From a checkpoint of a small transformer trained on Wikipedia: MLP 512 GeGLU.
Each number is 200 + 40 x the weight over its row's rms, rounded and kept within 0 to 999. Layers, rows and columns count from 0. The size before them is the row's rms in percent of the matrix's.

# layer 10 attention key, 192x192, rms 0.1, rows 106-146, columns 48-95
081,114,204,326,211,223,225,198,213,159,238,241,256,210,173,222,165,206,242,204,240,204,192,188,215,214,188,233,161,256,192,234,259,177,225,183,222,221,241,262,218,222,194,176,210,220,163,176,213
072,172,193,205,177,232,149,179,151,209,197,220,231,233,232,106,200,214,182,130,227,146,228,197,157,197,221,211,230,168,193,177,185,195,112,198,176,166,166,261,183,147,251,291,144,169,224,223,258
078,188,180,106,100,229,232,205,258,188,181,180,198,185,66,258,236,196,140,218,180,131,149,216,212,209,232,262,226,180,237,156,191,161,206,182,253,143,241,214,216,211,173,201,203,232,151,176,190
087,110,133,301,215,262,165,254,186,188,198,218,232,237,283,211,148,194,217,165,164,153,158,219,184,172,214,296,155,236,199,238,240,231,216,241,229,210,136,173,163,190,183,202,207,188,169,258,286
085,130,206,280,194,175,165,187,172,168,155,215,266,227,165,143,164,242,195,199,208,146,224,176,204,190,211,258,256,181,193,181,211,275,194,219,177,214,249,279,288,131,221,278,125,200,162,279,231
083,249,183,172,311,248,173,162,245,229,208,217,185,245,204,209,230,154,177,139,207,175,189,246,197,237,243,207,177,239,180,266,218,184,224,202,171,221,113,194,147,188,174,202,177,234,238,147,248
081,232,309,271,207,164,195,165,147,201,195,171,192,215,301,194,124,195,240,207,204,224,242,116,193,157,248,232,183,223,164,184,194,353,165,245,186,209,202,260,190,179,192,282,134,243,237,229,206
084,191,169,168,163,182,142,262,201,230,175,203,205,175,152,183,84,237,117,203,214,235,183,216,233,202,229,227,257,186,212,127,240,174,156,190,184,181,207,119,289,259,193,184,140,214,206,212,210
075,178,195,143,123,156,217,158,119,240,205,180,235,192,231,187,223,203,247,186,235,177,162,177,206,207,152,120,213,195,252,224,125,217,234,176,161,248,186,171,252,116,186,206,168,69,207,155,241
087,179,184,213,239,221,110,291,161,218,168,241,226,225,185,185,195,217,267,157,255,177,202,179,221,149,256,332,170,167,172,204,215,224,164,182,162,177,161,216,191,166,191,234,200,124,229,149,265
087,202,175,148,265,191,220,163,191,195,154,203,264,141,207,210,142,163,204,189,214,175,247,191,206,191,247,167,205,229,172,232,151,253,152,293,177,217,215,173,176,211,201,205,166,175,235,175,168
078,164,249,205,234,183,266,273,135,148,249,220,208,187,285,129,135,167,200,252,235,217,245,163,197,196,235,163,206,227,188,101,191,207,152,152,263,162,202,215,239,207,257,187,223,238,198,215,207
084,240,220,139,101,145,148,231,140,250,202,196,138,179,130,207,245,166,173,225,192,142,178,225,196,238,241,208,214,146,178,182,168,201,198,136,207,209,179,185,245,179,214,221,197,142,166,185,206
082,206,174,207,253,228,120,236,186,223,162,222,209,212,210,194,305,244,199,188,230,145,176,245,202,167,249,266,196,175,219,218,214,145,230,153,174,201,213,176,230,192,158,233,239,78,229,199,212
082,276,205,136,223,165,192,238,155,195,178,205,133,169,221,155,256,128,184,186,259,149,274,174,199,205,184,118,221,186,176,111,173,267,111,125,153,111,212,151,242,182,217,225,182,163,187,254,158
087,159,211,224,170,201,205,193,222,240,220,211,124,173,139,238,253,119,268,146,244,190,214,252,181,269,255,203,151,245,229,256,197,162,213,107,236,112,187,229,136,225,173,176,241,190,195,167,296
087,206,242,204,232,217,174,171,248,243,168,182,107,203,229,188,225,156,226,214,151,188,200,223,159,201,179,199,140,238,183,231,189,195,183,168,238,262,177,191,126,215,112,167,245,238,233,206,162
082,239,232,193,138,106,187,165,246,224,241,146,107,123,186,192,116,141,135,216,199,229,212,176,201,211,152,143,277,191,169,166,187,249,166,214,230,241,240,202,208,264,250,279,252,190,182,233,199
086,211,174,230,206,263,222,173,155,117,180,237,143,223,201,244,304,226,253,195,157,148,192,182,168,198,284,245,154,166,211,276,189,195,253,200,219,166,187,183,180,147,159,212,244,194,225,157,223
075,256,92,148,251,228,251,144,153,184,225,159,226,145,194,202,230,226,146,138,208,116,250,201,173,241,189,222,211,184,203,268,173,189,254,197,220,277,145,229,234,93,244,264,217,119,175,238,247
084,217,124,187,174,198,200,131,202,242,238,239,223,281,61,237,234,214,113,225,164,211,123,236,156,205,192,178,159,197,229,227,224,152,233,200,246,209,223,149,187,247,190,185,219,243,204,190,204
077,165,206,224,194,182,163,203,220,197,261,179,198,267,240,165,152,195,146,238,133,242,191,130,237,144,164,234,177,188,180,217,179,221,224,194,141,225,191,199,248,158,158,159,169,240,185,208,197
093,243,166,229,133,121,163,221,202,159,205,220,164,131,193,152,195,221,153,208,194,182,213,242,266,187,226,226,190,172,158,175,220,135,235,177,279,119,213,247,169,130,190,135,140,101,187,173,199
109,122,169,195,190,266,195,178,199,250,143,192,201,247,149,176,123,189,194,183,142,141,220,156,226,172,202,133,232,180,256,198,201,246,212,246,232,193,309,163,220,216,185,219,183,234,322,188,207
131,158,212,240,191,219,157,180,324,224,156,179,268,156,156,185,143,217,147,163,216,177,218,131,196,236,182,194,231,130,175,160,271,241,223,153,205,158,233,205,246,156,190,185,199,196,200,179,217
071,62,174,212,126,196,219,203,121,203,106,186,154,217,217,176,204,199,199,172,205,226,202,186,166,202,210,195,240,226,233,215,142,167,176,205,297,220,151,169,197,212,161,269,236,216,190,226,157
089,132,243,233,201,222,240,279,180,217,195,282,258,186,162,167,196,178,178,208,163,162,208,217,278,158,225,152,169,161,97,239,185,197,212,96,172,140,232,138,179,175,225,250,186,173,293,103,227
113,154,262,204,182,197,128,194,276,178,184,173,231,174,180,234,120,159,168,162,213,154,202,146,200,272,177,181,215,165,179,151,256,232,226,182,184,136,228,233,255,204,203,184,155,190,228,162,212
148,249,170,174,153,199,239,209,157,258,239,202,85,268,257,223,290,241,191,168,178,266,177,276,256,174,235,212,210,284,194,203,135,185,218,190,200,255,143,182,164,200,169,212,248,188,117,148,157
211,208,182,187,171,167,252,203,32,167,193,233,166,248,237,220,291,231,213,219,124,268,159,245,213,184,232,181,182,326,225,223,154,158,188,274,236,250,174,158,196,192,200,216,263,190,219,213,171
092,254,207,179,187,161,216,197,280,195,234,255,201,241,198,209,295,188,125,209,226,164,91,149,278,215,163,227,162,202,199,143,246,230,272,152,137,190,206,254,212,153,240,158,223,166,123,191,188
095,177,202,186,171,252,133,182,269,210,213,182,136,286,153,203,238,165,142,178,254,142,165,210,211,131,171,231,186,176,225,227,170,240,234,208,180,243,244,271,160,222,238,236,130,197,136,212,147
086,184,183,225,220,165,290,219,178,149,138,213,106,213,238,205,179,242,226,231,176,137,170,160,193,181,180,117,226,267,247,146,164,161,152,293,244,267,228,225,228,180,202,209,272,235,227,229,144
088,236,243,316,232,181,193,164,235,230,246,199,312,184,189,134,281,175,270,223,248,148,189,193,252,272,213,311,183,158,194,179,244,145,238,197,172,174,160,168,224,197,272,188,221,202,190,252,243
096,194,164,183,180,157,235,178,172,124,178,235,197,197,194,226,112,221,118,212,178,267,133,176,195,163,159,129,231,210,263,139,183,147,117,253,229,240,230,150,252,229,181,219,254,265,211,196,275
101,138,132,240,152,203,176,164,224,193,204,177,199,200,131,157,210,180,159,268,164,272,141,243,205,157,191,174,183,116,227,198,157,115,206,210,205,227,198,172,224,226,119,218,209,200,235,222,224
091,133,152,295,230,233,161,217,205,225,172,187,201,180,211,200,214,221,240,132,233,122,179,184,221,168,234,152,198,236,208,199,217,305,135,128,215,274,138,212,247,240,139,154,201,222,179,294,279
092,183,207,218,220,157,182,130,261,221,253,193,218,176,156,181,170,178,253,304,186,222,225,199,168,245,204,225,164,70,244,206,226,103,177,193,255,189,174,221,212,249,160,200,226,191,228,162,264
081,288,255,145,196,140,269,170,275,133,198,217,152,192,200,142,180,189,163,210,256,210,211,218,165,216,207,170,270,261,164,119,231,247,187,163,140,178,163,239,182,148,229,167,197,146,193,212,188
096,245,210,196,240,174,213,181,272,140,277,159,181,210,199,217,166,208,180,253,142,241,195,174,206,180,130,141,173,117,282,189,194,122,211,221,251,163,193,190,236,205,172,196,274,188,238,186,253
087,167,127,102,142,244,222,187,142,227,167,183,133,232,234,285,169,204,168,185,185,178,190,198,157,177,221,104,220,217,227,273,79,279,194,215,212,296,221,235,215,192,158,181,211,180,228,177,140
# layer 10 attention query, 192x192, rms 0.102, rows 107-146, columns 48-95
073,239,173,266,192,174,170,165,206,212,151,167,154,175,182,150,112,130,185,258,219,147,221,216,166,104,193,224,321,213,203,171,254,166,229,188,199,167,177,207,243,155,190,232,185,221,176,289,237
083,170,296,177,269,109,251,202,207,127,207,256,192,227,173,177,203,206,187,198,223,276,126,178,195,248,244,262,164,218,223,171,245,129,188,218,178,219,170,199,235,184,229,153,213,257,168,179,197
084,216,208,228,174,300,221,116,192,168,268,143,215,171,230,247,170,214,192,136,128,151,189,228,128,240,173,185,177,177,240,255,192,229,161,222,215,252,185,217,140,218,178,143,254,222,173,144,202
082,234,186,248,210,203,169,149,226,175,184,215,215,157,200,258,171,226,236,239,291,213,149,141,212,166,122,272,218,195,172,291,266,210,226,233,213,185,191,206,212,181,233,240,205,178,145,175,266
087,173,167,211,221,216,222,213,189,153,223,203,155,245,163,240,210,227,150,230,227,178,204,196,255,174,273,111,243,198,179,176,179,261,240,193,115,251,242,267,218,187,119,199,220,206,272,216,164
084,180,180,126,154,274,191,203,196,225,159,172,247,142,224,181,151,185,231,195,181,168,195,169,133,158,124,264,213,177,195,222,192,138,157,165,219,181,187,207,183,199,197,214,266,203,162,200,253
084,184,154,174,217,141,226,157,208,176,190,234,227,212,122,223,214,202,143,205,222,175,247,135,299,191,188,166,188,204,232,182,277,232,197,131,225,217,249,246,272,228,280,236,131,203,169,182,220
082,187,180,239,215,242,175,186,234,206,167,237,206,216,268,152,155,101,257,215,189,183,279,209,156,174,252,212,224,208,151,217,189,114,201,216,260,154,170,209,122,221,156,231,185,201,216,233,222
084,237,125,201,221,273,186,143,195,205,156,170,209,262,144,235,215,185,214,186,243,176,184,164,170,213,205,224,125,180,175,229,157,247,220,195,148,275,179,160,124,158,255,244,212,209,160,198,157
090,185,152,166,213,181,188,267,235,247,174,172,294,248,221,183,206,233,210,200,229,245,253,127,229,169,209,300,189,246,149,224,230,184,196,232,183,182,195,198,185,269,176,199,222,239,209,183,135
078,151,183,176,124,172,154,154,231,253,211,160,230,171,112,151,159,83,175,210,261,213,205,178,193,142,163,231,135,204,194,197,191,235,172,222,162,181,262,229,164,219,239,245,121,189,182,264,223
089,177,175,142,280,231,216,213,242,184,153,203,180,217,193,178,261,155,175,147,212,180,192,190,143,186,265,189,193,206,195,180,147,213,137,171,232,178,190,212,140,220,244,202,158,222,163,178,233
087,163,118,296,254,209,205,172,186,200,137,209,184,266,183,166,198,221,220,273,241,229,178,135,157,162,191,139,233,165,179,234,170,205,208,231,219,252,242,230,167,125,209,166,218,149,187,186,178
087,170,209,200,248,153,156,170,220,202,172,213,173,228,195,173,136,106,185,258,247,201,189,120,254,171,179,234,129,186,191,187,183,198,181,177,202,134,206,165,198,173,185,272,194,199,195,207,314
091,224,160,146,207,206,196,140,214,164,208,173,128,268,184,220,259,230,179,191,183,242,129,209,237,205,199,218,180,201,209,200,190,278,206,237,118,246,166,220,170,147,132,221,200,176,189,176,200
086,161,200,105,195,213,222,206,179,199,170,269,147,238,209,225,261,218,145,172,161,217,155,209,175,144,227,157,197,130,190,158,132,199,176,164,142,228,207,221,235,199,192,133,269,133,202,114,151
085,192,242,83,187,158,233,210,182,212,198,284,218,171,166,153,189,149,176,104,192,229,207,192,136,199,281,193,200,178,230,185,165,262,195,152,229,178,181,170,225,220,199,270,146,216,222,158,288
084,241,207,255,192,216,166,172,230,215,269,125,145,170,232,212,224,212,231,280,225,170,176,260,222,196,160,205,189,203,140,213,224,132,177,287,213,161,185,164,143,174,187,97,271,183,128,231,147
081,239,230,255,200,252,134,175,240,129,185,244,193,148,243,195,136,202,223,207,206,141,230,220,213,203,184,187,280,247,147,251,243,238,200,217,243,146,217,178,189,196,129,264,210,160,200,252,206
091,283,210,196,165,235,238,209,197,160,215,202,215,221,264,233,294,240,165,215,160,164,175,317,225,231,254,178,226,211,244,203,117,134,325,235,235,189,189,159,197,174,248,111,204,225,250,180,147
082,210,201,215,211,230,288,210,194,191,205,243,249,190,225,112,180,184,186,170,183,154,239,194,141,237,286,150,273,195,248,213,144,226,230,172,272,191,207,199,227,166,236,181,129,250,319,224,225
094,159,265,153,226,279,228,125,183,187,164,198,173,249,258,240,191,223,201,224,135,266,214,254,209,198,189,213,123,190,277,240,191,242,213,109,187,208,161,181,236,303,172,223,238,203,273,148,248
098,210,146,159,201,212,272,142,256,224,231,240,172,180,211,217,256,255,154,181,193,174,186,224,250,243,201,202,243,126,175,220,250,169,265,238,200,262,203,162,167,218,175,117,192,227,196,116,140
161,244,146,215,208,239,164,179,254,184,211,227,222,204,147,215,190,246,121,185,244,156,212,203,191,220,257,209,221,129,132,183,285,146,236,208,171,225,242,172,186,215,230,188,168,176,195,203,187
162,211,159,233,240,234,120,198,299,209,215,221,228,211,173,196,128,210,165,167,225,149,189,174,143,205,213,205,237,112,176,155,253,193,183,189,180,165,222,162,192,211,223,222,211,188,140,182,228
090,210,185,156,158,170,206,118,225,235,227,269,195,188,188,208,308,225,120,205,164,220,198,264,190,195,220,284,221,261,142,197,149,165,269,285,182,206,171,145,156,187,139,218,216,225,165,234,173
120,211,140,243,183,208,199,195,226,218,230,154,234,183,204,189,164,253,235,219,240,178,262,217,168,185,246,149,174,156,124,212,255,153,216,237,147,191,226,176,212,257,233,106,141,203,220,223,200
097,192,213,181,226,193,169,231,171,201,178,84,192,215,230,157,164,181,274,259,229,129,258,152,175,212,185,221,204,194,193,247,217,242,94,224,179,187,154,246,223,249,216,273,189,248,135,220,229
092,243,248,172,215,194,216,277,199,275,235,165,227,175,260,176,167,151,272,182,185,120,298,254,178,232,95,188,173,201,283,183,154,301,155,231,276,159,241,162,213,206,205,167,245,182,205,233,206
096,217,193,158,215,191,281,206,172,188,198,207,200,224,179,172,262,212,155,266,219,220,211,276,197,184,230,159,156,165,163,150,192,232,234,160,166,236,186,224,191,180,217,181,114,156,175,238,174
095,175,161,207,175,183,233,183,138,247,199,163,233,186,213,197,211,193,178,230,166,193,198,227,248,202,271,183,248,183,188,176,191,206,220,155,223,188,157,220,193,157,139,192,134,170,169,285,242
086,218,246,161,163,220,168,228,190,216,183,240,208,154,155,128,187,184,203,223,188,210,270,150,203,180,214,230,227,171,217,128,273,278,69,224,229,205,250,172,201,132,236,220,198,173,198,186,197
090,191,146,202,243,139,161,202,183,163,156,218,236,229,208,180,224,148,152,282,172,228,160,179,200,235,265,244,159,203,178,226,193,201,286,203,111,223,153,178,240,178,196,234,181,171,242,242,270
094,243,252,165,236,233,266,196,227,262,270,216,191,192,226,197,208,206,194,184,105,217,220,235,176,204,143,189,189,177,258,177,175,151,213,209,194,156,255,162,224,219,137,198,177,155,207,205,131
101,242,175,201,235,211,186,213,164,188,192,273,196,222,222,206,227,125,183,142,186,232,86,248,203,233,205,187,135,200,226,170,146,129,244,248,148,185,190,168,146,226,227,213,241,158,215,202,153
088,192,117,210,184,246,216,185,180,208,174,195,166,148,209,190,191,252,186,228,110,201,250,212,160,163,288,201,225,226,230,272,208,202,195,298,195,215,202,154,195,176,166,184,176,148,285,154,172
093,177,209,145,220,259,146,155,233,161,134,207,222,250,220,179,203,197,130,214,213,242,98,147,203,241,227,214,136,246,180,208,213,125,273,204,166,174,148,215,186,222,181,213,254,159,215,185,229
087,204,236,131,193,246,259,199,189,170,188,164,225,205,169,198,149,270,246,249,216,215,289,182,208,146,138,161,146,227,180,187,228,234,141,94,214,243,175,227,252,160,167,178,188,187,186,182,182
093,197,208,142,225,251,192,131,229,177,251,190,205,261,173,201,253,202,132,268,162,192,176,229,154,197,263,270,118,194,187,160,163,206,207,182,170,187,177,204,256,187,186,171,213,177,263,184,187
089,213,198,242,136,318,193,188,167,221,175,202,166,104,227,198,231,251,200,143,237,200,196,213,180,202,170,181,279,203,253,173,222,184,96,248,235,192,171,191,184,210,261,210,244,224,133,180,144
# layer 10 attention value, 192x192, rms 0.0851, rows 96-127, columns 48-95
112,236,192,126,289,177,243,135,175,185,229,165,150,161,257,278,192,205,184,143,146,268,206,248,231,193,87,210,194,191,215,211,174,184,228,214,168,239,127,238,193,219,232,175,232,266,253,265,168
084,277,162,206,226,192,184,230,183,208,202,226,155,201,219,242,195,176,257,194,191,224,232,217,163,173,177,211,198,180,196,190,165,222,302,229,307,226,196,311,131,175,195,158,197,145,268,228,194
103,169,225,214,204,235,247,253,225,238,175,235,204,202,251,154,196,153,211,200,256,131,219,214,180,198,191,143,237,219,216,142,142,218,218,246,172,250,154,307,171,172,205,220,218,105,199,224,201
118,228,200,175,198,129,173,171,201,161,252,188,188,261,160,270,177,303,185,196,213,270,219,194,287,179,212,247,168,238,124,216,254,233,230,185,201,176,254,181,246,188,206,165,203,263,224,118,155
110,233,223,174,195,203,230,153,171,240,223,161,226,228,219,248,197,226,186,223,98,278,187,238,205,220,183,157,133,203,226,206,139,210,208,168,84,219,145,108,240,210,248,177,200,245,221,284,194
111,235,251,165,180,191,134,191,178,213,159,144,188,282,204,234,165,205,206,280,207,264,169,191,262,209,239,174,179,221,170,197,281,220,183,179,200,176,225,114,256,275,229,220,113,286,142,146,198
109,227,132,219,184,236,217,158,207,185,226,261,232,201,211,197,186,232,187,178,192,142,221,229,197,200,230,210,205,186,177,215,172,185,111,229,135,244,206,162,210,175,126,206,270,203,130,275,134
106,189,215,192,162,194,127,240,222,236,139,166,217,217,170,178,221,225,173,194,210,153,191,218,269,204,317,183,195,192,182,221,225,264,184,195,235,215,273,157,171,178,188,236,114,198,122,212,191
106,121,180,181,177,167,214,226,229,229,203,178,164,198,220,198,173,180,181,195,267,111,208,206,272,196,187,211,192,194,199,212,224,199,156,156,164,215,206,192,237,215,146,215,232,150,129,167,177
092,196,242,205,270,205,225,197,223,208,149,220,181,174,228,210,174,199,200,165,172,171,177,230,223,205,188,214,200,194,181,167,273,187,111,216,130,223,213,218,194,199,207,194,237,218,195,229,173
116,167,255,146,221,197,184,218,208,202,237,156,212,193,188,264,173,149,208,241,289,147,230,210,256,166,120,179,183,212,189,218,276,204,128,166,154,211,162,157,233,221,250,228,180,239,175,217,180
109,199,221,241,153,170,174,217,167,218,162,202,177,256,205,186,221,206,160,216,164,277,165,235,223,199,236,154,178,219,213,154,185,210,238,212,279,150,215,286,173,188,202,234,128,181,237,127,252
106,202,180,240,156,221,195,247,217,198,148,207,202,233,180,158,218,159,204,253,243,184,199,200,196,176,276,183,228,192,191,189,250,211,176,180,234,196,270,207,229,183,156,222,138,193,187,104,206
121,239,155,192,221,217,194,176,173,166,215,232,231,274,184,183,215,253,192,227,168,196,223,210,159,231,202,156,242,178,229,213,183,175,231,202,197,213,197,116,180,190,199,217,201,194,172,214,131
111,208,250,215,139,254,179,189,205,204,212,198,208,240,197,178,210,100,196,170,226,139,183,157,105,209,188,231,160,212,239,248,178,288,238,241,246,206,226,129,166,152,197,256,209,176,212,175,264
102,125,316,138,239,187,195,182,224,247,219,108,197,164,207,250,189,161,203,234,173,149,232,221,210,163,192,172,203,215,187,199,199,278,143,192,91,188,194,188,213,188,197,176,149,222,182,297,190
096,164,167,179,155,128,147,210,200,148,216,186,206,245,157,237,184,255,170,225,244,236,233,204,275,163,221,220,196,234,160,215,293,194,142,177,167,204,224,202,262,233,228,254,183,261,176,189,149
102,242,209,223,209,260,190,265,195,170,156,214,202,132,212,127,212,161,243,243,258,166,157,188,113,251,217,213,239,171,235,181,209,163,160,153,201,180,140,194,191,241,238,217,197,180,172,220,265
109,243,136,145,280,148,205,177,187,165,259,162,194,191,189,287,206,269,191,208,208,262,215,161,270,165,124,229,175,230,122,308,253,148,193,163,193,207,154,234,209,227,270,173,210,264,183,142,144
094,162,182,189,203,178,194,268,238,158,197,193,202,159,174,183,166,258,218,221,256,149,199,247,241,246,170,218,214,199,211,157,251,97,164,175,181,208,130,218,231,215,238,215,224,175,104,186,167
101,130,266,174,154,197,200,211,181,164,192,191,205,227,207,182,169,139,214,207,181,184,232,153,205,158,270,189,211,198,204,212,236,237,210,261,229,212,328,138,261,142,102,272,157,195,171,167,197
108,173,196,185,150,203,226,253,228,197,246,207,268,194,209,187,188,159,168,275,301,103,244,244,186,192,255,222,197,177,228,187,202,215,162,130,132,160,230,225,215,119,153,207,205,130,219,250,197
111,258,201,184,154,262,170,186,172,209,187,184,218,252,188,216,197,155,205,230,259,173,263,167,173,180,251,179,182,171,174,289,209,276,183,236,212,180,227,133,218,200,147,271,104,204,212,142,211
117,290,58,147,171,179,228,193,207,171,270,306,205,228,181,171,214,248,216,212,206,199,228,189,173,178,247,266,186,182,138,196,176,206,239,219,100,184,267,212,213,121,130,173,225,151,136,267,196
106,265,234,189,207,231,235,144,167,231,291,243,209,253,234,186,232,163,236,167,184,181,218,193,111,159,174,172,154,221,233,205,140,235,212,207,156,244,205,195,175,111,164,189,225,144,296,219,271
102,132,179,167,154,125,198,204,209,217,210,207,225,265,160,214,188,227,195,155,197,195,236,195,261,165,255,194,159,205,136,179,246,271,165,237,209,192,291,193,153,176,129,211,171,178,192,223,146
102,230,203,227,201,212,217,174,198,259,211,164,193,207,249,236,177,187,174,229,176,184,257,235,270,211,162,140,214,213,171,246,198,215,128,137,176,249,195,145,273,191,138,182,245,247,193,254,189
107,185,191,281,169,226,251,246,230,210,132,247,203,156,212,149,208,148,202,216,202,152,224,231,149,228,239,214,205,212,242,163,159,165,209,142,223,167,201,309,188,203,180,162,220,109,230,188,205
104,153,228,201,176,215,239,192,166,217,180,174,165,232,163,158,236,95,246,127,177,174,187,174,227,148,224,181,223,185,215,182,196,237,217,275,275,253,281,231,162,212,255,224,226,178,166,217,244
107,252,208,238,225,206,264,174,198,198,236,231,160,99,196,179,217,155,233,169,306,181,203,207,180,222,141,224,229,171,197,163,153,148,177,183,195,225,207,196,215,182,246,156,277,212,277,243,163
100,261,235,230,186,208,237,201,170,216,231,237,172,207,243,166,204,143,240,164,93,206,186,213,124,181,271,163,216,196,261,135,90,260,242,245,185,217,145,176,176,111,126,224,190,191,186,267,247
104,181,199,225,242,219,161,262,217,162,146,208,187,122,215,173,193,238,187,237,237,145,197,250,274,245,190,196,293,194,249,209,233,182,142,190,188,206,158,251,275,226,191,246,192,252,162,193,162
# layer 10 attention output (transposed), 192x192, rms 0.083, rows 96-127, columns 48-95
112,178,243,166,235,173,216,179,121,179,278,231,179,269,146,209,218,242,208,215,240,210,168,226,175,148,179,191,237,299,190,188,226,162,178,194,214,208,260,212,194,182,302,141,269,212,195,171,160
086,195,248,187,144,173,226,263,144,220,242,205,190,203,146,235,206,253,291,93,229,207,242,169,162,207,204,243,204,171,179,160,180,191,200,200,246,162,223,182,145,218,174,150,239,218,188,86,186
104,227,240,197,184,208,281,261,271,249,207,119,216,184,172,191,235,185,246,225,111,179,198,240,238,181,159,175,205,218,161,248,204,208,202,164,240,200,130,121,188,178,185,121,169,274,180,198,235
117,219,216,151,205,224,130,121,162,212,183,284,163,167,220,215,158,195,171,197,271,231,205,216,156,222,221,279,207,191,202,166,230,245,202,220,144,159,269,262,188,199,215,311,249,117,203,181,197
104,207,180,203,176,176,193,239,152,173,216,287,151,266,158,214,159,210,189,277,214,213,184,192,262,198,204,175,269,240,155,171,291,211,205,215,153,253,226,209,257,218,161,200,241,183,148,179,186
112,207,190,210,185,227,131,161,138,195,168,279,129,200,232,231,171,196,175,225,203,205,202,221,230,231,269,250,213,147,249,177,270,207,239,248,136,219,204,282,236,253,138,270,258,97,204,215,235
110,135,151,158,233,245,201,179,287,218,208,174,238,216,232,160,224,197,185,199,225,212,152,180,247,167,197,167,182,282,250,221,171,214,112,199,233,225,224,174,162,159,257,201,178,235,236,220,187
106,161,176,227,242,195,125,111,247,155,179,147,169,159,236,210,153,210,177,164,217,172,190,259,186,220,184,187,214,194,260,182,196,205,145,234,143,163,239,245,176,251,218,256,283,188,221,238,179
112,189,167,196,233,267,179,184,269,198,222,87,225,251,190,167,206,178,199,248,216,171,214,197,244,200,188,158,157,267,220,221,179,202,196,167,230,225,197,131,150,203,252,211,183,214,225,258,181
090,229,153,144,228,227,211,228,307,169,189,189,204,238,231,207,220,199,232,227,206,232,256,190,234,121,228,150,183,228,253,265,338,148,177,175,238,286,194,190,214,190,245,192,151,237,116,251,226
116,179,223,210,189,298,180,198,230,151,199,196,157,276,150,203,170,147,200,264,158,153,175,205,266,197,222,158,170,245,268,258,206,201,276,144,181,243,183,173,170,232,183,184,242,159,272,191,160
107,267,236,218,194,162,204,214,156,254,169,252,211,107,210,224,175,245,222,167,161,199,221,235,172,239,194,285,241,96,191,197,222,214,244,258,179,160,186,253,229,225,167,242,232,161,169,181,293
111,244,182,156,170,279,186,224,281,219,183,196,196,141,201,181,173,169,184,251,163,174,197,160,229,186,215,227,142,88,208,212,163,240,247,179,177,162,156,180,199,224,132,220,194,173,197,225,249
118,181,168,139,133,245,190,273,245,197,218,264,226,213,210,200,207,227,192,250,172,279,184,154,264,177,259,211,201,187,212,138,210,214,160,178,212,288,159,143,207,170,78,205,186,197,183,172,254
108,197,201,267,243,180,222,236,204,185,181,211,224,149,228,129,222,188,180,205,160,159,192,160,170,230,234,200,223,104,159,200,167,168,228,284,175,166,136,246,269,201,154,196,156,181,206,173,251
105,166,204,230,206,207,201,181,224,98,151,206,139,207,161,159,161,173,192,240,171,126,228,219,236,194,209,150,199,264,207,248,258,204,234,162,161,221,183,219,228,249,218,141,252,153,248,237,143
100,203,206,143,220,266,121,113,206,199,205,238,187,186,203,213,155,192,158,220,241,227,196,243,182,206,181,249,175,236,234,193,187,240,211,185,186,184,247,235,145,215,237,281,261,140,230,224,194
105,181,175,199,153,231,246,240,241,187,217,160,225,251,165,213,278,182,197,209,136,170,177,174,243,181,209,154,124,176,224,210,140,171,233,185,235,264,122,157,216,228,149,146,169,208,200,201,199
111,186,212,128,189,270,123,152,170,175,242,227,168,285,189,221,167,197,203,235,271,232,188,196,196,167,199,237,225,245,253,169,206,228,206,204,170,202,251,175,137,168,244,264,255,147,191,166,162
095,154,177,139,208,244,198,165,284,174,211,149,226,292,173,188,247,171,174,186,184,202,196,207,213,191,217,190,115,262,240,218,163,177,161,142,281,235,187,140,137,198,210,185,182,217,249,229,145
099,253,149,230,226,260,195,199,236,196,123,251,185,77,249,148,206,159,196,267,164,192,190,176,225,189,297,205,157,123,196,232,220,202,214,228,131,168,219,230,190,229,180,222,209,160,217,241,237
107,205,244,220,166,234,236,215,285,159,176,143,219,139,199,123,200,166,134,240,153,138,217,205,179,222,152,136,169,141,116,262,150,242,244,173,202,241,119,153,255,179,139,178,146,224,245,239,203
108,182,197,235,129,241,199,220,194,149,179,241,157,179,213,136,178,182,188,210,211,201,170,174,190,210,233,197,236,124,246,152,181,213,258,250,127,177,133,212,228,181,117,218,257,143,194,156,231
113,121,175,189,183,175,216,173,181,190,250,241,218,177,255,182,210,174,183,162,270,267,191,187,167,188,211,225,181,250,187,125,123,261,113,207,253,146,253,196,175,165,210,251,169,231,218,220,164
108,217,237,210,191,148,272,265,153,205,159,285,216,147,208,162,229,193,182,176,188,193,211,150,175,201,208,208,285,163,136,210,246,218,219,228,174,179,167,198,267,141,160,187,158,223,154,165,235
102,212,188,203,229,214,150,123,211,188,144,241,194,88,255,182,163,211,173,165,240,186,230,231,162,216,224,279,244,188,212,222,250,235,165,225,178,123,262,247,175,178,238,303,247,171,191,256,216
104,160,211,220,161,252,218,189,223,210,233,119,191,264,183,191,179,183,165,250,261,166,182,234,262,208,177,128,213,273,228,169,217,224,205,163,163,289,207,169,191,156,219,184,193,210,197,240,187
107,202,226,215,176,148,277,251,230,218,215,128,241,164,202,214,239,216,207,184,162,157,242,213,161,202,143,151,176,159,152,225,178,185,184,170,228,229,113,156,224,189,160,128,123,271,176,265,208
099,197,185,242,318,197,135,195,201,217,147,209,193,197,271,177,233,217,262,164,187,187,203,157,257,209,293,195,294,161,220,212,310,153,175,217,154,135,239,227,184,161,250,215,195,205,244,195,245
105,157,235,200,154,214,277,217,151,218,243,137,192,267,188,202,274,168,219,176,235,186,216,142,162,190,169,152,174,276,185,238,164,170,192,130,237,259,166,171,195,149,221,131,141,257,249,171,117
101,162,153,238,203,155,297,271,202,171,166,223,217,165,209,154,239,188,188,146,194,206,220,183,197,195,204,211,216,207,168,149,206,203,175,227,213,180,214,250,240,231,199,124,190,217,215,147,233
104,170,218,179,215,242,244,133,223,198,225,62,212,271,173,211,236,184,215,200,180,171,173,250,200,185,164,162,119,258,242,213,157,159,158,156,222,293,155,144,174,228,225,144,192,223,219,250,164